{
  "hidden_size": 256,
  "num_key_value_heads": 4,
  "norm_place": "pre",
  "norm_eps": 1e-06,
  "rope_fraction": 1.0,
  "init_std_qkv": 0.0297,
  "init_std_up": 0.0426,
  "init_std_down": 0.0426,
  "learning_rate": 0.00827,
  "decay_fraction": 1.0,
  "decay_shape": "linear",
  "final_lr_fraction": 0.0,
  "batch_tokens": 32768,
  "max_seq_len": 1024
}
Each number is 128 + 24 x the weight over its row's rms, rounded and kept within 0 to 255. Layers, rows and columns count from 0. Numbers have three digits each. The size before them is the row's rms in percent of the matrix's.

# k: layer 7 attention key, 128x256, rms 0.0298, rows 121-127, columns 32-63
# q: layer 7 attention query, 256x256, rms 0.0298, rows 218-223,250-255, columns 32-63
# v: layer 7 attention value, 128x256, rms 0.0297, rows 96-113, columns 32-63
# o: layer 7 attention output (transposed), 256x256, rms 0.037, rows 192-209,224-241, columns 32-63
k121 097:137152141155108125122162121122114120178115107115129091125128112125108130125145095150123143151138
q218 095:125106156147133092089091115152106142098111107119137086120159130136123101116167140106117118099126
q250 101:176140150160090161157126143127123137170098102105107141129117140100154143115173118165104133099138
k122 092:096157124138114121159123142118131156101166094085122133113128110140161128128155123154085116120129
q219 143:160133130081119103142105099093115142118102137120112173130145122128082132124111153151134170193102
q251 161:161112119123124118118147139118121133131104162126128134114113125120149143139139145107098121120078
k123 097:104129133145128137124142152146108123094101146096120112130129118138151131123141128095111139101106
q220 095:132161114113097147085139122147120105143115111101158109130107100154136161136160089105161090151137
q252 116:167144137130122144129159130115089181112116132171139157157148145129107155087110128171159190156100
k124 101:137165149153093133121115123107102122128118186086166097125139118119137139126114149072161140100161
q221 115:121071146113125120122096151092123159080159121082148135143110132089108139117114131128128171121107
q253 172:149133174115123120140094141114108137113154155117106109145136140092152130134147154106112131126116
k125 093:132157120093081109140114094126172112131134132117145101184121097143167145118134135130131135113093
q222 102:163155126125134186134110127138126136124150159159152137071134146107161131171118125117166126152093
q254 117:134133152158129153133132158120158128113131161146169172144134136137140091110124137127149115151145
k126 094:131103164128128145135158155145164103122132105131116187160100128169118137145104159113145108132146
q223 101:134175163137172131142176140117153161146123134150125145118147136114102101137099152133085162136098
q255 112:120135155117155115147122135096107139133106134105131089127132181168133157117165148117055139165080
k127 090:155106120069098117126151143122122107153128143149123134123176132093126107131144114126115112124129
v96 102:137115121133128181113152128148124158102095124139123120104130148135131124111146144121122090137150
o192 106:146129093110102142089107171101116112128106144147074135141152176143113135139126106082137118087107
o224 099:131148104070096141142096130127134136190106145117080112153157119079124110093104128168080130111116
v97 097:122147100141137114138144135099157134146130148111113149124143133158130138092111084081121141147145
o193 105:140148091138141156112158155105167089150174124091137108131096132129134135073102103120086121131132
o225 083:142098134114129109113096129113148118144140155143104149150136164097118115145112142133082132164146
v98 097:099140116151088111138140103100108145136070137105103094149150129133074090151128140159127137143132
o194 097:077132136099177125117172160129122146138091159144141106171126136137105150118136153135105152172125
o226 099:126136104082136159151092149120128118093110149150153115146123115128088104163122115116195068091132
v99 107:158134156126133087065064091105170118157154127139156114110113098115161114101117127129157188138108
o195 113:124146129114149104078117126147103103127150167120121130097097149140146152141115115144141151097099
o227 098:158136113117116166071114146143151083119116141131117126108131117154131125153090125160148088110143
v100 099:110126118143130143115159108148139117134114130119091124120124077185129101169186167123141105117168
o196 112:125130146124100152126124102145153170144111122141124102142130102123129118130144142107091095153150
o228 091:102123122133150151144175179167156092079122120125193122154100107075127115117136178115108175135116
v101 109:116197129164126115153123159146149129120149118201128135136106124145101087124124146127121136135116
o197 108:133164113121136121112126140080154099085092128125146131098127125123114160121100123162166144173078
o229 111:141120132167136101167124142118137102148137093092153137088121131140126136145141102091135162138116
v102 107:132097130146130083133146193131137126109184104168152109119093132158131080072108111143138189090126
o198 116:121129122157121108123087184126122138144165116138153098130112163143156153143099127113138174087121
o230 095:123119089139170127100140081114124096112129072118144156107081120110136143144146126125121153136128
v103 096:110147155182125126117077106147146119127142205170151118150128147126112120151164157137137131135131
o199 100:169144154132123116148118118147129146149160131128115143135102152091072160160131130151149171112116
o231 095:133138115132141094113165132129131132110116137113142149125101101161136093127167115170146118088099
v104 100:097105113119180104144086103157131134126118151119145126118154105110124148115139095117127121121141
o200 098:080142135126203142180139096138118137152134162131120117128149124108155139123139124111110125102131
o232 108:144124092156090116121125155201164128147152118129114156119135106118147120129124124113132115103146
v105 097:153135097113119122115157111093135112099129171071125136093111138162167116109114125120121112111107
o201 107:137125103139131103129103124131144080138142136151155117100123106176169127117150121063140085164144
o233 091:119108133083123153151115089112118163128110150117089135111163126123093138124157130133131106117139
v106 095:154131144153130129115147133103125164124170113144111133123134091109120130151161142128133149122081
o202 109:149150156176143130164180096125107125124155124121137087115117112134113124119123144116098129156113
o234 089:149065081077125133176083140101116140097107117076127119132127146110122137121122129101139166069140
v107 101:168095126177127160132120126142109156073128109120147126110106126123144118153133145132112130119128
o203 105:126123139103101116118146115115164133085115122108155123126139104120148084125103112110135158105081
o235 108:126182144080129142136113153130155159122096155126122143139137139131127132119126176162143109094127
v108 102:185104110127143088111086084125152157111108105109143156161135132123107126143164130106097092101123
o204 110:100144112084180108132158116111195161157132120135148130126098126132114168162128141151109125120061
o236 094:145140109075107157157117110098099156126131108115097117136139133152144165116120143171142090101125
v109 104:164144094128108152119136117142110117121088147128163088158193117131134097139107129094106130093158
o205 114:115128088087093124096119155136130164138127140177136112127151118147106120145138154109117121094105
o237 082:140103157138190120145144156136116176121132124107124099139128136113110111101139148100156117074128
v110 094:100116156112117126158127119095108083159140112120132128116078107149147188121122129118109171103131
o206 101:108157149128110147131103137106161087145162136109143113142108103137121122136146109117140103153113
o238 089:095143125149138168103155106106128120113108143108158100151154114146109154142160167112122149113109
v111 100:113134086128119169179115116081146118118124120142116141169118120127112120116150143104158205131124
o207 105:129152094165116147176088112083135134133111122138159098159121126159138103104150114118156169180134
o239 091:112094137128089133132141129159168131131126150164144127137159153164102131121093155132108124127185
v112 097:133088166101085122105139120111150139149114117138146127089156157094106152092106155168105141146135
o208 106:129108141116083098117123121078128106138106126134127136078136147100130142136135129152091136127122
o240 084:131165075124152125131080071154118120151134132120102115126126135143188138108149099113144130145123
v113 098:127139160149132141099148130116135133085146142176161111134118190146184150131182132150151153126109
o209 105:098123155176142118122114133204105099113118089139101108126136188148161190140108096154141164102107
o241 099:136103163103120113134123146106148119137157139116109131142131152120193107106108119135156113126135